Part of a small language model's weights.
Architecture: LayerNorm before each block, biases, tied embeddings.
Each number is 200 + 20 x the weight over its row's rms, rounded and kept within 0 to 999. Layers, rows and columns count from 0. The size before them is the row's rms in percent of the matrix's.

# down: layer 5 MLP down (transposed), 768x192, rms 0.149, rows 643-667, columns 0-63
# up: layer 5 MLP up, 768x192, rms 0.153, rows 644-667, columns 0-63
down643,073,209,210,213,224,187,233,200,194,195,203,213,212,225,191,180,176,179,210,187,234,211,189,204,226,188,209,186,225,209,187,191,202,184,185,217,217,171,208,214,204,206,209,217,190,202,195,220,186,185,193,255,173,198,209,208,221,195,217,243,232,159,220,211,222
up644,115,198,173,201,198,186,235,227,182,220,169,217,199,235,200,191,205,192,224,202,215,212,198,189,211,188,214,178,197,180,191,214,200,214,218,221,165,195,184,173,217,176,206,212,167,197,211,214,179,260,196,233,212,184,232,201,199,213,159,195,194,207,215,191,213
down644,102,181,221,166,213,181,206,158,209,178,179,213,222,200,163,220,192,207,188,235,205,227,241,210,191,220,223,222,224,216,174,210,216,213,193,220,186,231,232,217,209,221,215,216,193,238,161,235,197,189,225,182,228,186,194,212,182,186,170,204,193,201,213,192,214
up645,108,198,217,219,202,178,191,238,226,206,190,191,187,200,235,196,212,197,191,203,190,213,182,193,210,203,193,213,225,184,173,178,217,183,173,223,178,214,189,207,232,214,195,209,191,209,187,204,205,218,208,238,197,177,211,224,222,196,189,188,196,224,188,191,235
down645,101,208,219,172,151,179,202,242,197,245,198,195,222,210,202,201,217,225,189,185,196,177,191,207,168,226,208,205,184,243,184,212,187,215,180,206,159,198,224,182,208,214,199,202,186,209,203,219,235,214,205,196,228,175,188,221,213,179,196,212,209,211,196,181,206
up646,093,194,214,169,194,186,207,216,202,187,181,173,198,195,206,186,214,197,188,180,217,194,177,191,229,209,222,193,190,218,184,209,194,205,188,188,173,211,185,180,185,173,172,190,187,236,211,172,177,187,210,183,204,174,225,189,233,187,212,188,191,200,204,193,204
down646,089,258,204,192,188,240,197,196,201,189,175,212,185,182,206,170,165,154,218,190,193,187,172,210,169,182,184,178,182,227,209,197,213,175,261,193,217,206,221,188,183,163,238,221,217,203,210,199,212,183,193,240,185,196,192,189,181,190,205,202,182,196,199,177,222
up647,103,189,229,199,232,212,155,208,208,178,203,236,167,204,212,177,225,196,162,219,200,192,192,212,209,182,170,217,246,207,186,203,194,236,174,186,191,189,215,184,208,230,208,187,170,198,225,186,191,194,221,207,161,213,189,209,177,178,181,207,207,204,202,168,180
down647,107,194,191,214,198,193,206,207,192,241,207,190,210,169,178,187,192,184,206,226,212,202,190,181,194,214,200,214,185,219,215,195,147,189,196,170,179,176,199,233,224,208,193,220,218,206,185,168,189,179,172,208,223,208,194,224,220,206,231,197,216,148,185,214,196
up648,091,181,209,153,209,165,201,222,204,215,193,194,230,215,178,208,203,210,191,184,179,191,204,186,198,211,193,234,207,200,212,220,175,184,186,214,171,196,177,225,182,233,170,205,180,196,171,147,218,189,200,184,206,221,172,206,185,194,182,153,182,193,209,232,223
down648,073,246,183,206,182,192,194,228,203,203,219,196,182,231,195,220,199,169,206,175,187,186,160,170,204,192,192,189,186,206,177,233,176,187,192,172,216,163,188,197,156,227,157,187,242,176,198,213,198,164,181,210,187,212,198,187,206,203,185,202,176,218,202,215,224
up649,090,203,200,233,215,187,190,210,175,201,215,186,229,202,233,192,244,195,199,220,232,200,211,164,194,166,175,248,189,199,194,222,183,222,230,192,203,183,210,200,192,163,177,198,241,210,200,154,196,211,196,214,198,206,170,209,214,252,208,200,199,179,216,192,187
down649,089,200,180,193,205,191,199,170,194,175,157,187,218,159,220,207,214,197,197,175,206,203,186,213,186,210,207,223,211,224,210,163,225,178,190,254,233,217,203,198,186,208,211,183,194,231,165,217,158,199,214,193,197,178,192,182,171,198,170,181,220,190,207,174,205
up650,107,196,188,211,190,177,206,237,203,186,192,245,174,218,202,188,197,207,215,178,196,211,190,189,152,170,206,192,217,212,189,205,222,201,210,199,178,187,198,208,208,185,223,222,161,206,170,235,194,198,171,159,217,200,213,198,202,234,210,228,184,233,229,198,216
down650,096,167,205,209,187,194,221,192,199,198,223,192,217,197,209,188,204,217,204,198,178,188,219,210,193,196,203,175,211,190,189,216,217,195,193,208,180,212,156,163,220,194,235,206,160,217,206,199,171,168,192,175,206,171,201,235,221,249,203,211,185,184,246,235,169
up651,104,197,160,205,220,182,215,193,172,186,175,202,182,212,193,216,186,176,204,181,223,202,175,216,236,226,202,203,178,185,154,192,184,221,252,197,222,210,157,198,212,190,184,189,211,185,175,203,203,228,187,204,176,245,223,203,188,225,202,184,179,195,164,201,211
down651,103,188,236,203,204,202,210,194,218,200,222,175,203,184,196,228,208,207,206,182,198,182,215,181,158,183,229,173,236,130,201,210,197,171,176,212,195,204,242,257,185,199,214,182,179,225,226,208,221,196,186,196,218,225,189,196,230,206,172,163,196,214,214,190,199
up652,097,188,204,188,176,224,179,251,214,191,208,191,166,166,193,185,197,189,187,205,210,199,203,189,200,189,211,147,201,173,185,220,192,209,187,184,214,198,192,206,211,233,202,206,178,190,212,215,174,211,182,140,227,130,177,202,176,188,222,199,190,204,158,209,160
down652,111,236,190,192,209,216,204,207,201,220,186,235,168,171,187,212,160,181,210,174,183,223,191,187,185,181,219,219,197,193,209,165,208,254,194,211,183,185,215,212,181,231,174,211,168,174,237,220,211,208,174,198,198,185,186,181,226,218,192,205,199,201,265,219,178
up653,110,203,200,221,217,225,217,246,209,212,200,210,189,196,222,195,194,218,194,235,216,184,234,205,192,177,193,177,217,181,188,181,173,213,181,174,196,207,219,206,241,216,188,145,190,211,200,236,161,222,161,208,191,201,205,200,193,193,223,196,179,182,192,195,199
down653,112,204,207,176,168,180,203,205,212,205,190,190,235,210,161,218,182,188,204,166,188,224,203,191,161,199,234,173,191,183,192,241,207,201,194,224,185,215,234,243,186,184,180,203,187,205,221,192,210,196,194,194,184,226,210,208,218,200,184,157,238,225,183,187,195
up654,103,192,236,205,209,189,169,218,186,166,216,239,194,202,210,197,199,181,192,191,230,178,218,196,207,210,206,187,208,222,221,172,191,189,180,191,179,187,198,244,219,193,196,248,172,215,204,210,192,223,197,201,194,177,200,206,211,196,193,198,193,220,190,186,221
down654,105,189,233,218,185,196,175,161,178,151,218,171,182,216,190,220,173,211,192,190,159,136,220,210,237,198,205,207,191,203,211,228,196,221,216,245,209,227,217,194,204,193,203,201,211,183,175,197,166,180,189,208,181,200,180,180,182,219,188,228,189,230,212,190,184
up655,094,186,188,223,180,202,189,206,209,190,202,231,194,161,189,201,201,177,197,199,191,162,212,229,209,180,201,203,183,238,212,188,209,185,193,193,251,206,214,188,165,183,188,242,135,225,209,234,173,176,174,230,183,200,195,192,176,194,185,188,215,184,214,218,193
down655,100,181,177,205,190,166,201,194,188,159,225,210,179,210,205,218,179,207,184,209,240,229,203,204,202,176,218,192,210,211,155,227,193,199,210,192,181,196,184,197,256,197,230,190,197,186,202,166,234,224,208,229,190,240,195,187,210,204,199,189,191,185,211,200,187
up656,101,170,168,224,246,160,198,195,220,208,214,186,221,199,226,194,188,234,208,214,177,171,230,209,227,196,178,204,189,190,213,224,176,186,234,161,226,225,163,176,204,180,187,206,237,227,203,215,234,217,214,194,220,208,189,181,180,188,163,185,234,214,180,190,223
down656,094,182,192,195,157,195,177,166,124,225,201,209,169,207,190,221,212,225,171,226,198,187,203,207,230,167,216,175,255,196,224,202,200,165,223,184,221,177,200,209,164,206,202,180,194,209,217,211,221,200,165,215,215,196,187,215,177,209,218,206,219,215,174,200,213
up657,092,171,162,213,206,218,224,210,176,229,213,210,211,238,190,198,191,173,234,202,211,203,227,196,193,210,184,205,165,203,172,234,191,184,182,200,197,178,220,197,207,182,186,193,170,232,212,220,196,201,212,181,243,241,188,206,187,213,178,184,194,224,222,164,177
down657,100,197,190,207,213,178,190,202,206,204,243,199,208,209,203,200,196,178,180,200,218,184,168,220,181,246,191,165,195,222,191,194,202,229,205,213,229,204,215,185,171,191,201,198,219,218,217,177,197,218,203,226,219,212,170,201,171,197,200,184,187,198,195,177,227
up658,103,210,179,211,215,177,239,158,218,177,210,189,203,182,226,206,173,178,163,213,170,193,188,226,176,220,212,197,175,217,206,205,190,234,190,215,189,210,167,211,223,218,214,202,223,220,203,202,262,202,181,237,223,211,190,194,192,225,200,218,181,210,245,207,229
down658,100,149,199,186,178,189,187,196,182,197,199,203,221,197,217,213,209,201,209,210,208,237,176,200,247,233,160,211,212,184,204,188,189,206,237,204,199,205,221,211,199,204,202,222,197,173,236,220,161,230,203,223,166,195,209,171,180,196,201,227,207,184,197,187,181
up659,087,182,208,218,186,193,201,179,203,225,202,198,179,186,210,206,222,181,192,216,215,182,199,221,202,179,190,214,185,179,197,155,181,225,187,201,196,201,223,197,198,242,194,203,192,180,194,199,181,173,200,202,213,207,215,193,226,220,199,169,173,170,233,176,216
down659,095,234,163,181,199,197,221,187,166,161,202,232,235,184,189,208,218,200,211,210,192,195,222,205,159,176,165,200,221,208,216,219,196,177,239,202,204,249,211,227,226,205,159,200,216,214,182,211,218,179,238,197,188,210,210,228,175,191,221,172,237,231,168,218,177
up660,118,232,214,191,211,220,230,209,168,210,225,172,199,217,193,184,204,208,231,197,207,191,207,188,205,181,198,234,217,206,227,190,138,206,198,204,188,242,175,200,154,192,204,158,215,186,224,212,166,205,169,210,172,215,210,212,212,212,195,202,198,213,211,189,187
down660,120,237,198,211,199,187,213,181,193,191,224,229,169,191,161,208,175,185,209,219,209,178,205,227,198,189,211,243,189,197,208,165,218,231,176,164,216,210,236,221,219,188,207,192,216,172,203,185,211,211,229,184,225,183,195,206,180,214,231,159,172,171,232,191,232
up661,114,232,194,234,182,230,177,217,205,196,226,179,160,170,176,187,212,189,184,168,218,195,223,198,195,212,194,213,173,226,186,254,196,210,235,177,221,229,196,170,188,200,210,205,188,202,183,217,137,205,224,180,240,184,209,218,169,199,177,177,210,194,202,199,196
down661,112,208,236,214,196,244,213,223,214,197,204,201,223,174,195,214,168,198,201,187,213,175,184,220,200,199,216,198,207,187,181,221,185,235,178,183,171,192,169,242,199,186,202,187,189,196,181,175,204,192,201,230,213,170,167,211,212,188,189,184,235,201,194,193,188
up662,102,215,156,207,228,209,217,182,173,225,158,210,184,215,217,178,247,224,200,205,191,213,233,188,217,171,217,207,223,222,176,204,248,190,207,203,225,213,209,220,215,182,199,197,179,203,209,176,183,192,195,230,150,171,199,174,180,204,214,177,204,216,193,190,194
down662,104,183,176,223,210,234,164,203,219,229,153,195,222,169,200,175,196,214,235,195,184,191,243,228,205,197,185,184,209,224,181,194,173,160,198,198,185,218,212,190,203,214,231,167,175,223,221,190,218,203,195,218,203,236,219,204,185,198,200,171,214,221,199,249,233
up663,094,179,180,192,185,196,160,172,215,202,201,235,186,195,229,223,189,213,173,172,209,185,222,188,177,211,213,204,177,197,160,191,170,212,191,206,239,199,183,224,181,238,156,214,185,194,201,181,228,202,187,212,192,255,208,211,182,204,187,224,224,187,220,230,195
down663,095,164,194,195,245,208,182,207,214,200,225,187,207,193,230,187,177,221,177,212,169,192,186,207,194,203,189,197,220,190,233,200,196,222,247,198,227,188,212,201,201,199,182,185,198,185,206,237,213,190,190,220,227,213,214,202,177,191,169,203,173,201,216,199,206
up664,096,170,187,196,214,243,196,234,184,243,199,194,197,184,207,210,179,213,226,199,190,238,207,207,218,219,170,213,230,219,203,197,165,175,181,173,196,178,187,230,170,199,215,196,187,232,196,205,197,179,180,156,203,195,220,212,173,185,199,204,197,161,197,200,216
down664,096,233,189,206,210,167,164,183,229,220,225,191,251,221,216,203,222,191,186,193,220,210,238,190,166,186,213,209,196,222,238,176,192,214,204,210,221,186,213,160,184,200,236,194,221,197,224,205,175,174,178,194,235,155,204,205,219,233,195,175,232,192,216,197,201
up665,090,190,190,212,206,184,180,235,190,212,174,196,209,217,202,191,208,214,214,173,189,248,188,193,261,193,166,217,181,170,183,203,223,197,194,186,182,182,199,211,177,205,221,202,221,194,174,205,221,212,190,197,227,218,240,200,188,208,209,199,199,217,201,209,270
down665,091,204,179,202,180,219,206,163,201,156,151,209,202,173,172,217,169,175,191,198,187,206,177,173,186,156,182,161,194,246,180,182,186,185,204,211,209,208,200,232,195,206,214,176,201,194,204,192,200,205,182,236,198,203,230,195,220,226,184,159,195,190,204,188,229
up666,093,200,197,228,230,190,209,197,206,188,209,171,249,209,217,196,177,215,201,232,200,209,229,195,238,220,162,184,197,214,172,180,171,224,200,187,187,196,225,164,200,181,200,206,176,209,208,214,171,205,191,211,208,205,184,165,214,193,202,184,219,204,234,168,194
down666,095,201,188,209,215,216,169,151,222,209,212,198,186,194,194,196,175,162,229,184,201,170,235,190,209,234,205,213,180,205,200,214,222,210,185,201,197,208,224,237,230,211,203,214,197,202,209,219,189,213,202,182,225,215,227,225,208,206,198,188,171,242,219,246,203
up667,096,212,249,166,214,152,176,192,209,204,194,180,194,215,182,194,209,202,161,205,201,175,233,193,181,199,180,187,200,224,204,192,196,213,185,168,224,163,198,172,191,231,233,225,199,216,253,180,194,206,202,241,190,224,199,213,172,212,225,246,212,167,218,206,205
down667,102,214,177,168,206,168,194,203,162,197,171,173,186,205,184,180,204,197,186,199,208,224,199,207,191,232,156,232,231,179,208,213,219,186,220,171,198,172,193,189,200,182,172,177,214,195,221,172,210,159,206,189,171,205,188,196,179,185,187,190,217,170,190,216,199